python train.py --n_layer=13 --d_model=256 --n_head=8 --n_kv_head=8 --head_dim=64 --d_mlp=1280 --vocab_size=5076 --activation="squared_relu" --norm="rmsnorm" --norm_place="pre" --norm_eps=1e-06 --positions="rope" --rope_base=29000.0 --rope_fraction=1.0 --qk_norm=true --attn_scale=0.192 --bias="none" --tie_embeddings="early" --parallel_block=false --extras=["some layers without attention", "paired heads", "shifted keys", "capped logits"] --init="normal" --init_std_qkv=0.0241 --init_std_o=0.00334 --init_std_up=0.0241 --init_std_down=0.00211 --init_out_by_depth=true --optimizer="muon_variant" --lr=0.00504 --weight_decay=0.0096 --lr_head=0.00677 --warmup_steps=93 --schedule="wsd" --decay_fraction=0.725 --decay_shape="linear" --final_lr_fraction=0.02 --batch_tokens=[8192, 16384, 24576] --seq_len=1024 --doc_mask=true --train_tokens=265800000 --steps=18220 --dataset="wikipedia_en"
Each number is 200 + 40 x the weight over its row's rms, rounded and kept within 0 to 999. Layers, rows and columns count from 0. The size before them is the row's rms in percent of the matrix's.

# up: layer 2 MLP up, 1280x256, rms 0.105, rows 1149-1175, columns 0-127
# down: layer 2 MLP down (transposed), 1280x256, rms 0.0454, rows 1149-1175, columns 0-127
up1149,099,265,119,250,182,167,137,191,205,159,184,149,218,154,213,182,140,255,88,199,239,206,273,146,174,203,187,223,211,217,209,190,236,255,197,226,108,200,194,242,155,208,193,181,145,213,167,236,229,212,229,197,243,174,216,123,178,244,214,252,236,248,194,181,212,205,129,139,229,181,227,174,222,239,169,166,112,180,198,164,123,200,211,238,207,292,245,178,231,211,191,188,151,111,212,223,184,166,115,163,153,221,123,175,226,218,217,199,162,295,130,118,174,213,254,216,244,177,272,202,209,209,129,222,260,204,156,138,150
down1149,102,146,229,131,199,272,229,110,221,177,224,156,261,182,109,205,140,220,222,220,161,222,217,261,253,155,120,162,193,204,149,198,182,127,205,158,197,164,191,164,151,219,179,215,185,199,199,169,233,208,201,279,213,108,207,188,201,178,197,218,134,180,212,189,229,190,212,230,231,190,158,109,224,233,48,198,219,114,178,207,181,176,203,169,166,241,232,227,198,191,178,262,146,276,151,190,162,207,130,117,260,190,224,180,250,237,208,177,206,186,216,79,170,227,169,185,239,180,177,243,192,198,165,152,204,259,151,112,254
up1150,095,178,241,174,181,147,141,168,179,219,203,279,233,188,143,180,208,298,149,137,226,194,251,169,263,265,217,201,207,195,125,139,157,241,168,277,141,119,143,130,260,198,291,269,249,207,193,193,186,227,225,215,183,284,189,230,227,168,186,153,219,191,176,180,239,197,228,204,177,178,254,199,225,172,206,171,281,191,186,254,202,257,169,116,192,195,195,203,322,224,231,218,179,172,166,165,230,205,247,166,198,139,195,193,168,245,183,256,175,193,135,162,170,238,188,232,256,106,165,153,169,206,237,196,193,170,235,223,210
down1150,093,260,204,148,233,169,235,186,213,209,208,129,149,245,187,160,220,247,245,155,215,183,228,199,238,237,233,186,192,141,182,188,189,221,227,231,224,179,209,170,241,243,165,234,181,224,210,173,230,206,185,161,206,137,119,198,192,147,209,229,94,86,103,206,240,147,172,281,213,273,219,155,193,197,201,179,234,199,190,223,201,194,224,176,247,190,178,158,235,210,245,237,208,194,237,218,219,204,230,176,162,127,152,168,236,155,221,241,189,157,214,216,134,174,252,277,220,194,228,218,205,296,252,148,197,178,258,236,208
up1151,093,172,237,167,131,196,236,189,210,162,165,196,153,105,236,209,193,137,283,195,172,227,154,132,158,174,208,158,222,163,195,204,208,266,211,232,192,186,217,184,231,192,239,209,192,199,172,190,251,183,188,153,249,229,174,257,233,179,177,167,180,201,139,229,237,244,203,231,185,206,157,168,206,201,196,233,149,209,235,255,161,170,254,177,152,163,253,243,157,204,253,254,177,240,105,211,209,250,225,247,157,202,158,254,226,223,268,243,273,196,219,215,203,279,200,201,227,180,162,222,168,199,211,217,217,220,242,287,187
down1151,095,249,283,186,219,251,196,200,214,273,181,112,237,216,196,172,164,175,189,127,218,265,132,203,203,164,154,158,210,168,157,220,161,253,200,249,183,141,309,147,244,189,147,209,161,173,265,187,263,170,253,224,167,266,204,267,221,228,154,151,231,205,209,155,204,191,115,173,136,151,155,128,141,175,187,184,209,202,220,232,256,213,189,218,156,189,215,277,156,242,198,198,230,250,193,259,204,205,257,195,207,223,193,162,189,163,200,199,154,243,161,160,177,231,156,192,200,215,234,210,254,209,239,236,163,205,243,166,141
up1152,101,161,213,122,225,218,166,237,207,197,186,275,256,99,189,196,272,211,183,243,219,187,154,156,224,259,246,189,197,219,216,209,224,223,217,193,168,149,173,138,237,184,172,264,246,162,210,177,219,227,218,170,222,129,242,232,163,143,183,242,203,184,261,192,215,224,251,125,243,199,195,238,128,153,223,187,258,206,220,170,176,226,209,160,246,236,99,191,222,180,241,222,232,194,151,210,236,180,245,190,154,191,192,175,253,193,156,231,176,244,218,203,144,282,162,151,220,184,220,158,162,222,208,211,270,110,292,240,226
down1152,103,163,248,221,260,201,203,208,194,173,171,176,156,140,234,223,215,158,258,229,180,233,254,228,193,197,193,116,178,163,253,196,189,230,188,229,216,246,228,179,182,189,156,181,247,210,194,135,237,134,189,159,237,193,238,225,206,156,134,146,242,221,219,196,147,198,151,181,226,202,173,214,140,241,143,192,246,143,202,194,165,303,162,209,242,165,267,203,202,182,195,260,136,170,145,140,171,172,171,170,160,199,264,187,199,289,191,206,236,174,193,145,202,164,149,162,266,201,185,147,217,186,189,235,242,167,220,116,207
up1153,101,169,248,183,153,167,162,193,175,196,194,158,192,142,170,155,232,238,246,210,160,209,227,308,189,209,218,220,195,190,220,228,216,212,285,206,216,146,210,218,106,131,183,228,172,243,211,231,242,201,145,210,222,165,147,189,211,197,152,193,256,254,213,180,110,225,204,223,221,224,241,295,243,170,153,255,208,274,267,196,225,152,179,245,204,267,290,150,223,215,161,238,221,146,267,151,181,178,186,202,128,141,178,220,184,164,280,237,209,169,213,183,233,197,227,137,136,181,239,204,175,261,218,223,177,248,156,259,174
down1153,102,229,174,237,233,129,215,118,220,181,204,215,273,271,119,214,193,235,181,155,105,172,266,252,226,253,267,241,191,183,259,231,205,153,211,147,154,169,162,255,225,192,171,252,259,222,188,162,251,205,198,151,163,128,172,240,222,200,234,281,218,223,201,183,248,196,191,212,199,182,198,180,261,137,178,185,280,191,202,246,237,187,197,265,218,205,168,256,146,157,176,214,235,160,190,179,170,214,215,185,161,204,176,223,216,239,214,233,197,210,174,207,169,240,135,247,163,152,233,147,274,167,200,191,264,232,209,198,249
up1154,097,148,174,189,295,186,204,175,198,242,245,233,167,211,217,216,234,151,313,224,200,259,216,187,201,232,176,244,221,190,240,216,151,205,189,228,169,157,213,143,264,222,213,180,221,178,216,185,167,177,119,202,157,209,218,214,213,225,205,150,238,170,184,153,238,194,206,230,238,235,196,211,186,182,137,231,197,294,192,271,235,121,186,158,261,181,156,191,238,259,204,210,267,203,157,168,204,188,242,210,192,224,217,190,227,262,184,200,242,158,156,182,143,176,181,189,303,204,242,182,203,155,204,201,206,163,213,242,225
down1154,099,180,159,205,171,171,234,184,262,146,231,272,151,145,208,163,204,256,202,236,164,166,216,195,162,245,208,250,198,212,240,228,123,234,236,199,227,177,181,153,241,203,222,236,252,193,227,246,269,207,225,208,266,278,184,118,296,245,210,224,231,201,190,167,189,223,169,178,203,169,259,260,175,223,185,234,185,180,229,237,243,245,188,194,243,257,206,175,226,185,221,186,225,206,165,239,209,149,232,164,195,122,214,291,211,147,219,206,223,189,224,177,190,169,257,164,175,230,127,162,245,161,184,233,254,211,228,225,280
up1155,099,213,205,189,220,225,196,201,172,193,234,306,235,231,192,238,147,258,213,241,224,166,155,237,155,200,235,156,197,225,234,169,193,224,153,201,216,216,250,215,171,235,258,201,259,250,215,237,184,141,179,182,209,284,186,194,201,257,181,181,204,202,156,241,112,212,194,165,222,171,285,213,184,155,149,213,186,218,181,181,191,198,179,219,160,282,234,205,172,289,159,144,178,192,259,185,189,163,232,186,239,202,238,192,187,257,142,296,192,183,216,245,232,249,229,218,275,247,243,271,330,160,180,251,181,145,232,273,206
down1155,101,198,261,154,254,208,188,171,107,192,229,198,197,267,171,156,129,252,248,294,228,289,181,213,160,173,191,142,202,157,218,199,227,145,219,182,200,183,215,211,179,167,172,224,190,291,185,177,128,167,232,150,167,253,152,263,182,173,221,250,165,234,180,190,251,189,135,247,216,244,210,236,144,192,215,238,200,243,133,201,188,178,200,233,198,227,252,234,183,210,201,174,145,222,163,126,175,235,233,141,167,194,202,194,198,213,204,218,219,247,264,178,220,235,167,157,267,230,285,264,307,216,181,215,213,171,184,164,209
up1156,101,223,237,280,147,207,138,236,162,190,221,227,299,244,260,215,187,199,186,166,192,228,166,202,246,154,221,188,210,226,220,136,245,230,187,191,209,249,178,252,262,200,240,234,176,237,202,119,223,243,185,166,222,168,151,182,194,183,207,222,139,185,141,195,245,205,139,232,132,235,176,239,270,226,237,140,191,242,208,243,207,114,165,273,188,239,166,243,156,179,205,205,265,199,344,159,236,157,163,181,203,194,190,191,198,233,211,206,146,141,216,225,241,238,179,241,155,92,196,152,203,164,224,242,184,270,236,173,188
down1156,105,194,222,186,241,188,196,225,196,215,236,234,191,112,272,176,211,254,172,208,123,153,190,203,201,170,213,204,179,222,224,167,139,129,192,220,182,218,229,187,200,223,256,128,164,112,208,214,220,213,170,236,205,157,248,195,123,295,192,173,201,244,200,205,229,206,249,219,156,191,251,208,177,175,172,257,239,187,169,209,195,173,159,184,235,169,201,159,139,265,189,219,270,209,224,296,222,208,272,154,275,149,278,264,189,250,180,213,138,195,273,214,180,238,133,245,282,243,223,183,233,144,185,195,205,164,178,269,251
up1157,098,212,189,206,175,152,194,142,258,107,214,221,252,266,240,187,311,187,217,243,223,261,216,158,206,195,200,184,230,194,312,179,158,234,90,240,192,222,223,220,202,263,147,178,230,178,207,185,223,146,197,239,172,213,303,186,197,278,179,229,226,156,256,168,198,225,200,179,205,202,189,284,153,213,228,156,207,166,235,199,143,250,234,261,195,192,179,166,109,148,205,200,163,205,118,122,223,145,148,173,199,183,258,245,115,238,208,179,217,226,182,223,169,183,216,188,271,186,196,225,207,173,241,171,225,145,155,228,233
down1157,100,214,179,219,212,179,230,150,179,155,161,132,205,215,168,261,151,250,214,233,242,168,136,300,230,195,221,211,195,204,296,188,212,224,176,185,173,149,145,190,241,169,172,238,199,94,231,212,239,168,215,238,201,259,212,199,122,181,226,242,256,131,271,191,214,222,124,266,170,146,168,169,284,221,203,233,241,185,210,256,176,272,116,176,188,212,245,188,203,140,220,197,239,221,301,215,194,183,188,219,217,196,141,183,200,234,183,217,223,219,156,157,210,240,217,194,269,207,247,188,243,265,109,241,213,142,197,249,174
up1158,106,217,201,194,179,276,245,274,239,194,193,252,190,178,220,169,225,242,150,132,155,171,183,125,246,97,222,161,234,178,263,189,229,154,151,193,240,206,208,234,172,115,270,131,272,239,123,228,288,232,147,224,147,193,135,150,267,182,201,130,222,150,191,223,181,219,181,190,208,214,146,182,208,180,181,234,146,209,203,213,183,155,198,224,243,181,261,221,172,163,181,217,101,187,244,148,238,172,212,167,200,197,234,198,198,194,265,170,142,202,223,232,193,213,159,233,213,197,197,136,239,187,109,250,173,168,199,208,226
down1158,103,258,224,155,239,172,230,208,192,238,146,202,163,176,168,164,176,299,205,170,124,218,166,242,208,251,225,159,171,191,200,195,160,270,251,159,243,174,175,256,174,161,190,173,210,251,222,190,193,189,219,172,234,184,208,213,206,115,98,193,191,162,224,209,183,124,131,210,239,195,210,247,219,129,161,127,225,205,194,132,205,178,187,257,243,275,245,283,200,182,239,187,250,192,166,214,247,153,223,179,224,218,189,91,185,178,197,192,222,126,185,195,223,172,197,227,99,266,206,135,167,265,248,64,144,219,315,198,214
up1159,105,189,173,255,244,155,197,192,213,131,223,199,187,150,145,216,175,229,137,198,176,188,176,176,241,217,273,216,252,182,150,247,276,230,184,208,187,243,183,209,245,224,160,166,305,280,151,302,212,221,235,181,244,259,211,274,172,207,207,147,174,106,220,257,271,210,200,154,96,209,189,149,148,176,189,210,192,200,247,242,146,168,123,195,191,205,176,221,177,201,201,221,182,187,161,259,158,156,215,242,240,183,228,197,197,269,176,241,196,184,121,169,205,193,212,169,150,173,274,141,160,226,202,188,201,172,198,187,160
down1159,105,193,195,149,243,180,164,167,205,241,296,258,255,166,183,158,130,209,189,209,224,173,219,221,130,233,209,145,183,159,155,138,254,158,233,204,287,187,278,193,242,217,209,220,147,170,265,180,249,236,241,168,158,184,239,142,210,148,110,243,214,176,166,218,181,190,213,244,223,206,173,163,180,172,209,222,247,203,204,153,192,174,251,196,260,188,156,225,171,238,228,180,231,251,192,208,164,223,235,225,198,137,236,259,206,212,222,177,195,148,194,270,215,130,227,113,185,168,235,284,148,250,227,150,247,148,216,245,187
up1160,097,195,165,209,223,179,164,160,192,114,181,155,153,249,194,152,229,150,251,337,213,132,223,280,172,188,180,239,138,132,157,241,157,214,221,157,209,298,231,186,178,212,216,125,240,165,181,156,243,215,184,245,193,119,255,143,278,270,210,169,243,238,145,172,168,189,209,284,191,210,243,224,139,152,257,224,260,243,215,189,172,257,209,271,202,214,156,183,190,214,161,189,176,283,164,215,163,186,211,261,208,211,303,227,135,197,150,173,194,206,162,207,141,281,255,246,192,146,188,157,158,262,254,193,183,193,197,224,161
down1160,099,203,200,154,205,189,210,203,176,146,198,123,271,183,206,136,195,188,238,200,215,256,222,185,217,140,138,243,199,193,225,293,213,159,183,187,111,194,242,162,318,205,171,245,237,208,203,192,162,206,221,234,267,307,119,127,182,136,223,165,194,152,169,222,190,250,256,195,229,255,223,164,193,217,166,219,283,225,196,268,235,217,283,169,251,160,181,199,163,218,176,212,243,168,244,131,290,264,223,187,211,191,189,202,170,191,190,227,212,191,200,155,228,253,252,231,237,168,169,162,203,237,176,206,191,142,154,176,236
up1161,102,150,218,174,166,116,205,197,264,192,182,294,129,222,201,194,198,149,183,166,180,150,109,115,168,233,192,216,197,141,237,212,163,196,209,262,234,238,195,214,205,132,182,196,188,223,235,153,198,242,254,177,175,273,298,204,162,216,256,179,251,255,221,215,253,184,157,236,186,225,241,141,231,214,222,176,231,115,204,180,144,258,159,137,229,199,156,187,184,220,183,162,235,165,145,214,228,156,214,216,193,269,194,172,197,233,208,180,163,255,157,283,244,181,217,220,238,166,228,243,193,184,230,192,193,164,259,281,239
down1161,103,115,265,210,171,120,182,211,154,204,137,171,256,219,237,194,231,118,215,198,221,199,129,201,250,337,148,196,145,189,294,218,182,182,213,210,175,138,194,245,194,160,231,160,279,195,247,238,159,209,185,179,231,201,279,191,198,120,203,163,196,181,246,256,218,208,257,184,248,283,191,210,249,116,158,211,301,233,206,191,179,130,184,193,177,168,160,242,177,171,234,234,171,237,238,237,172,133,162,238,193,238,222,214,198,201,213,168,174,190,256,197,260,134,257,162,216,222,214,188,185,159,224,195,221,146,170,223,229
up1162,097,197,167,202,201,290,194,213,262,161,135,230,174,210,166,160,195,168,233,260,196,228,171,183,116,216,173,193,242,247,209,194,195,182,156,186,224,166,186,206,268,273,223,143,209,244,191,215,241,254,212,161,263,181,170,202,137,201,237,253,213,258,235,192,206,207,265,210,188,193,180,260,200,203,222,72,82,186,192,201,161,236,159,210,210,167,235,221,145,207,174,157,262,199,224,270,233,99,144,253,149,187,219,181,239,150,182,222,192,134,214,135,287,205,188,155,146,157,132,167,192,196,193,225,133,219,163,166,156
down1162,099,202,197,244,254,183,176,211,132,214,178,80,210,243,239,230,170,210,163,257,224,173,220,176,188,196,183,190,158,168,168,182,166,221,238,173,185,202,162,117,204,226,144,246,243,187,243,196,205,241,243,158,180,278,137,158,200,164,214,174,221,201,186,243,184,245,186,141,191,203,198,244,183,96,168,270,176,188,192,205,156,177,192,231,193,180,238,163,139,185,212,222,137,166,165,202,193,232,213,199,184,158,213,249,257,224,212,206,174,233,164,260,144,156,179,150,257,269,200,185,196,133,162,174,224,167,161,166,138
up1163,108,183,151,210,225,174,236,205,245,222,256,221,278,172,187,223,221,179,255,186,193,259,216,236,154,190,162,214,176,207,243,257,168,253,169,262,174,238,197,168,187,215,154,173,249,168,276,148,206,218,191,222,195,259,183,129,116,266,183,182,184,316,237,148,114,179,194,232,199,178,211,160,258,125,215,180,180,178,226,158,245,206,151,190,176,195,176,215,191,247,209,236,195,193,165,227,159,137,271,162,144,199,246,252,190,182,205,190,204,175,156,121,209,217,195,95,209,199,211,120,163,259,118,200,215,205,232,275,165
down1163,099,259,106,222,180,113,199,254,171,264,216,191,213,197,221,164,215,190,152,169,140,220,252,200,228,192,210,161,184,171,200,196,190,240,243,229,241,259,139,237,165,201,160,209,145,228,191,174,174,205,231,134,185,214,157,214,148,130,179,190,207,192,249,257,198,204,196,239,204,217,247,221,207,255,159,257,151,201,144,227,175,229,242,117,228,240,173,168,172,181,226,204,241,246,173,164,170,266,281,200,218,177,194,247,172,181,229,203,205,196,217,181,209,202,203,202,125,149,255,283,182,204,221,199,219,218,203,206,223
up1164,108,276,205,163,209,158,212,132,199,254,135,170,150,167,234,142,178,231,144,190,195,199,229,207,202,200,220,225,213,147,239,240,204,228,239,199,166,217,136,212,214,181,227,192,253,185,233,190,234,233,180,155,197,84,229,200,216,248,225,215,188,119,214,217,228,236,172,216,171,250,270,197,191,179,199,260,151,268,165,298,157,183,158,229,176,218,92,185,206,248,185,192,147,214,227,182,154,141,196,181,180,85,208,202,192,208,186,193,203,141,242,231,219,211,196,171,214,241,199,126,194,161,225,193,163,229,168,165,256
down1164,101,215,173,195,225,219,198,152,175,216,188,136,217,218,175,259,232,181,164,283,237,106,184,275,156,268,210,190,169,202,190,171,230,216,208,276,227,220,181,224,205,243,248,169,195,184,194,282,201,201,118,230,216,178,143,239,183,225,183,180,145,158,193,294,197,127,268,218,260,205,181,225,193,173,205,196,197,183,216,241,257,165,196,101,154,250,145,258,233,97,284,228,215,250,200,230,176,192,230,172,188,202,204,171,149,164,163,189,231,233,196,194,221,261,187,180,150,237,191,220,233,212,161,174,206,186,241,202,242
up1165,097,141,213,231,162,149,209,200,221,197,154,200,269,235,156,182,135,223,227,237,211,180,186,214,256,264,255,206,182,176,140,198,198,225,229,224,189,184,162,269,213,182,169,193,198,230,284,128,207,230,212,218,206,199,218,209,207,261,264,223,186,181,203,194,298,245,251,131,161,233,266,213,214,197,169,169,161,199,223,261,261,183,194,234,198,228,242,136,191,227,204,147,189,201,226,267,210,211,185,195,227,240,230,237,197,179,173,206,178,171,230,180,203,261,167,256,212,208,281,89,177,208,202,167,214,260,206,167,246
down1165,098,209,278,192,209,237,181,139,206,216,201,217,186,306,243,270,182,209,217,171,160,141,257,194,160,153,192,187,196,248,154,183,158,234,208,211,205,209,187,261,212,192,282,211,196,213,214,156,188,122,199,280,232,178,236,237,205,158,119,145,216,161,195,207,192,170,206,233,331,212,195,137,262,184,263,217,164,205,125,212,193,206,182,120,147,186,255,176,201,181,128,234,162,198,170,192,170,198,249,231,236,152,179,143,223,154,228,205,163,173,195,198,160,213,263,263,224,170,156,237,195,165,206,178,232,221,152,240,184
up1166,091,206,201,212,178,237,203,216,213,177,241,216,201,131,256,223,152,208,195,220,184,258,183,142,185,226,164,203,223,142,171,178,208,216,266,154,170,219,232,194,232,241,182,135,285,205,223,232,166,170,107,236,225,215,108,197,105,201,201,232,261,171,149,232,214,225,194,247,154,131,245,155,246,170,167,177,214,237,172,121,196,258,196,213,171,231,182,202,157,220,267,173,240,198,129,191,195,243,236,181,261,147,154,175,166,241,222,136,127,127,205,220,220,243,187,230,130,170,158,212,256,223,110,215,183,164,187,246,213
down1166,096,197,232,170,211,237,171,147,199,122,143,246,227,194,232,151,161,227,230,183,206,307,215,160,233,222,203,239,142,196,197,195,208,225,172,209,196,211,255,195,186,196,282,188,182,249,288,218,212,153,168,196,131,166,138,239,182,140,199,236,220,189,179,240,220,131,339,182,173,179,152,159,191,259,248,156,241,179,150,249,221,232,157,147,257,236,236,218,115,276,213,171,300,179,236,224,245,257,204,182,234,132,210,174,177,214,215,196,182,155,257,212,193,236,262,247,194,198,146,214,216,144,177,165,235,185,157,189,257
up1167,102,218,224,233,223,199,216,214,206,235,259,184,269,213,257,231,177,175,185,213,160,223,172,147,242,222,163,221,237,232,200,211,245,204,102,251,216,232,169,166,197,247,140,238,276,160,189,243,237,182,195,163,230,186,177,121,162,267,171,210,251,183,219,161,172,146,188,195,241,218,241,265,203,174,258,228,143,180,178,222,194,177,172,233,228,165,273,219,135,222,248,232,230,237,237,203,198,188,182,210,206,100,188,203,182,190,133,218,166,280,147,209,254,223,325,152,156,286,212,153,189,117,218,189,95,271,156,161,161
down1167,100,137,254,194,220,239,175,147,186,278,217,179,196,184,225,188,190,175,220,220,233,201,200,224,153,244,173,248,188,220,166,211,169,221,217,194,224,268,131,135,270,228,137,209,197,178,261,184,218,207,178,208,163,296,232,253,118,218,171,255,229,254,255,226,199,164,184,274,166,160,213,195,160,204,258,198,166,186,187,157,189,292,145,131,209,259,141,219,166,160,206,205,254,230,212,221,127,269,227,162,136,213,280,243,215,201,208,207,144,226,236,255,177,187,168,216,271,249,164,161,226,194,199,151,261,108,174,140,174
up1168,106,216,189,209,149,152,233,298,162,250,184,255,235,224,189,252,150,173,265,206,214,193,172,170,183,248,245,205,257,218,242,187,202,195,222,215,145,296,187,156,131,180,203,213,211,203,171,126,163,251,209,143,246,105,160,168,170,229,203,189,185,170,163,222,177,246,172,193,210,217,148,187,179,169,230,214,171,276,233,237,193,235,272,172,287,226,194,234,211,189,173,199,203,219,163,269,202,221,191,310,205,222,206,207,195,164,259,210,206,154,185,190,200,222,220,257,231,221,210,216,150,168,289,205,162,231,169,270,141
down1168,103,180,209,235,201,228,215,211,258,146,158,166,208,205,223,200,221,176,197,186,192,198,217,250,168,182,300,202,178,234,160,183,203,150,195,205,137,213,260,246,115,237,324,217,264,262,250,165,166,199,205,233,148,207,228,217,254,220,184,275,245,179,205,196,223,131,240,143,129,222,181,169,107,232,164,220,172,142,186,195,183,196,238,151,211,217,238,209,173,176,241,155,204,214,251,161,189,245,249,208,175,318,174,187,145,129,158,205,275,155,215,247,184,178,130,218,173,199,120,196,251,148,191,264,186,128,207,194,164
up1169,101,106,110,210,232,231,171,224,260,144,139,188,197,291,261,189,239,246,214,193,239,207,187,153,261,139,198,213,194,215,212,185,206,274,192,152,188,197,184,225,162,180,281,201,193,251,168,151,152,221,139,202,302,255,208,212,182,183,218,243,243,172,184,241,268,169,215,205,192,156,250,140,222,137,212,188,189,151,259,202,225,202,271,239,117,288,164,208,159,160,174,203,222,182,149,224,200,121,157,198,187,169,271,226,199,249,161,204,249,251,231,230,193,181,183,161,169,175,253,193,233,258,225,155,164,138,222,200,173
down1169,103,172,213,207,222,175,249,275,165,170,183,198,234,190,173,229,180,199,202,195,238,256,195,234,218,169,202,165,208,205,139,206,191,228,222,146,145,286,298,208,237,185,220,183,195,154,254,205,205,195,216,206,177,213,216,209,138,167,187,209,217,206,160,201,278,194,141,168,186,181,97,131,189,170,229,154,207,160,208,200,153,263,212,175,190,204,209,221,226,264,162,250,227,230,236,200,133,213,241,168,137,255,244,265,194,213,142,256,160,254,259,213,158,279,215,213,242,213,267,259,201,247,235,205,174,181,173,204,240
up1170,098,157,210,176,93,309,204,187,194,183,122,232,242,168,172,199,126,225,223,194,155,193,211,224,186,201,245,245,262,181,281,88,109,261,208,186,165,215,215,266,174,241,199,261,253,224,166,205,209,222,137,186,181,198,168,150,229,217,263,270,183,200,175,220,235,169,200,210,146,149,297,216,180,211,153,212,190,191,136,212,241,210,171,210,144,261,185,246,181,122,203,196,133,160,177,159,102,194,163,243,292,207,223,186,225,208,187,171,191,203,130,203,207,282,183,210,195,185,234,190,223,236,223,185,112,177,170,189,142
down1170,096,188,139,208,146,166,222,188,212,159,227,226,255,137,230,268,260,187,161,264,162,214,202,211,253,309,219,153,179,190,229,158,262,207,310,187,212,247,154,202,190,244,263,196,95,181,222,127,263,235,164,215,147,213,222,184,263,239,164,180,263,203,179,207,216,174,135,236,220,239,234,236,247,209,176,154,243,227,168,193,249,212,188,137,245,256,202,244,159,143,160,273,139,170,130,212,184,178,218,184,227,181,229,230,220,250,110,175,191,228,299,146,242,221,237,182,161,189,222,258,274,240,188,226,212,186,219,212,163
up1171,106,184,155,186,146,187,136,232,203,269,187,167,212,155,243,143,214,131,187,235,193,244,218,226,249,210,184,221,196,231,222,209,253,222,199,236,227,200,173,178,155,223,199,219,199,184,160,252,187,279,198,244,244,180,155,222,175,246,296,183,154,248,203,318,239,180,202,136,190,175,220,212,163,211,187,248,217,179,197,219,194,171,219,194,215,269,199,282,192,218,124,162,218,198,271,229,243,238,174,184,243,198,184,183,168,246,217,245,230,117,217,197,302,212,181,103,259,223,144,148,210,168,243,277,175,210,207,149,165
down1171,104,169,259,206,147,140,225,172,245,160,155,232,135,208,220,259,196,224,279,173,131,239,185,210,186,258,175,250,169,163,215,239,180,214,132,160,195,213,183,191,194,111,241,247,227,220,216,214,262,174,214,193,185,201,181,184,121,244,233,192,166,182,154,184,192,188,221,155,202,158,255,224,213,224,170,224,188,233,212,190,257,158,201,233,224,235,287,335,181,212,173,180,229,231,220,255,151,202,177,241,239,159,211,188,240,262,199,155,237,133,261,187,256,197,205,192,274,203,244,237,212,206,224,212,161,250,229,117,197
up1172,103,247,163,167,233,232,203,177,175,219,184,274,213,216,146,264,244,206,199,184,190,170,264,247,192,251,209,233,222,224,169,170,152,245,222,190,178,221,266,249,196,144,259,169,167,190,153,194,170,234,198,213,184,115,217,229,193,200,130,211,272,212,240,178,220,186,236,278,219,286,250,250,219,255,185,169,227,257,194,145,246,212,182,206,186,251,187,198,198,232,236,261,224,215,239,231,234,191,235,175,201,231,220,277,164,251,194,165,198,202,189,138,182,273,185,249,213,222,218,151,223,204,175,160,287,184,229,205,182
down1172,105,196,191,220,219,139,235,229,125,270,170,178,150,139,253,234,210,213,198,193,256,183,145,251,194,189,210,260,120,253,290,213,212,174,193,155,115,150,194,216,296,250,274,172,88,299,211,96,233,161,220,144,161,200,212,167,213,172,285,286,200,246,183,207,165,245,191,191,173,201,212,175,248,205,188,195,283,170,259,225,172,218,186,248,225,207,127,144,147,213,178,208,236,187,196,218,207,131,215,192,147,176,160,200,243,153,228,165,246,207,244,225,129,238,228,258,174,225,221,211,209,202,110,193,282,192,239,208,187
up1173,107,273,164,178,197,221,230,266,168,278,210,247,138,221,172,240,198,261,187,112,167,232,192,143,265,155,143,188,169,165,236,162,199,212,176,247,193,160,210,166,242,201,156,203,194,173,178,257,163,316,140,239,215,237,185,197,203,203,170,166,213,208,243,255,206,282,189,196,163,238,227,109,156,290,155,252,213,223,139,179,162,251,173,201,248,193,191,215,204,149,163,225,156,176,198,195,226,225,175,184,207,230,243,203,189,118,219,179,203,234,221,222,241,235,135,154,220,143,196,176,181,186,80,211,209,130,152,219,229
down1173,101,196,244,237,212,271,224,225,208,139,196,203,153,166,192,204,232,158,211,249,208,232,173,204,215,177,231,156,179,169,167,169,147,142,204,212,229,221,258,216,160,170,263,176,209,241,158,202,205,189,216,278,180,122,253,190,225,329,187,203,222,118,185,248,248,193,207,189,226,145,283,191,216,165,203,209,218,140,201,173,206,195,168,216,202,182,187,222,224,179,115,184,240,303,140,170,241,218,238,160,274,220,161,186,202,243,163,251,229,196,239,210,187,157,251,145,110,226,222,195,183,243,162,214,217,168,251,169,255
up1174,101,146,209,140,185,232,188,147,168,182,264,259,160,148,240,239,99,260,218,158,252,227,190,210,87,191,245,163,186,268,232,231,159,221,208,226,165,212,179,241,151,276,167,208,175,165,191,138,216,273,233,162,212,268,221,192,207,208,194,226,154,233,188,212,137,127,215,200,85,276,198,249,230,191,156,228,165,183,264,222,305,231,192,181,197,220,228,192,190,190,218,195,165,202,279,243,226,218,233,233,164,288,225,246,229,136,306,272,216,196,196,204,212,195,252,188,163,122,177,167,230,141,279,237,227,119,186,208,147
down1174,097,169,245,234,143,197,217,121,162,225,185,182,170,181,191,226,233,227,170,203,201,147,194,211,209,235,231,232,173,153,140,242,183,196,134,210,210,210,225,199,283,264,142,206,191,258,212,193,192,149,297,212,238,218,202,204,214,276,233,198,225,224,278,177,207,152,236,198,158,121,197,267,168,196,285,146,208,202,198,148,241,230,253,143,203,254,129,238,181,191,233,226,146,259,188,198,166,196,183,162,129,191,163,175,193,276,180,145,264,204,210,173,133,180,220,209,128,174,109,229,271,182,183,162,180,207,212,192,187
up1175,103,193,174,176,145,210,150,214,270,225,148,193,180,215,257,199,210,231,215,219,201,196,190,209,239,221,213,184,256,209,234,247,124,150,196,177,174,185,200,212,188,178,144,212,153,162,172,238,213,238,223,150,182,171,275,172,203,213,151,239,179,195,203,218,121,173,121,188,225,235,203,184,214,207,224,211,203,241,184,120,211,244,209,198,208,156,242,202,158,208,215,145,235,252,165,232,162,219,232,162,154,182,211,180,224,125,239,201,220,212,128,147,175,240,221,78,246,166,188,189,156,171,182,156,207,314,188,218,133
down1175,109,193,209,271,188,245,247,142,258,203,162,161,161,202,200,166,247,240,283,227,219,247,215,211,211,196,261,192,199,212,147,222,196,242,203,196,195,243,248,160,200,186,146,185,183,211,173,109,168,188,268,164,217,158,229,227,182,216,270,186,202,199,168,241,188,175,108,170,205,218,174,236,217,163,276,149,186,141,152,211,269,195,189,178,282,205,207,139,193,178,191,296,197,174,209,210,171,166,264,221,277,203,208,163,211,204,163,234,245,210,286,193,241,190,245,97,165,159,169,230,250,262,233,203,210,192,213,196,136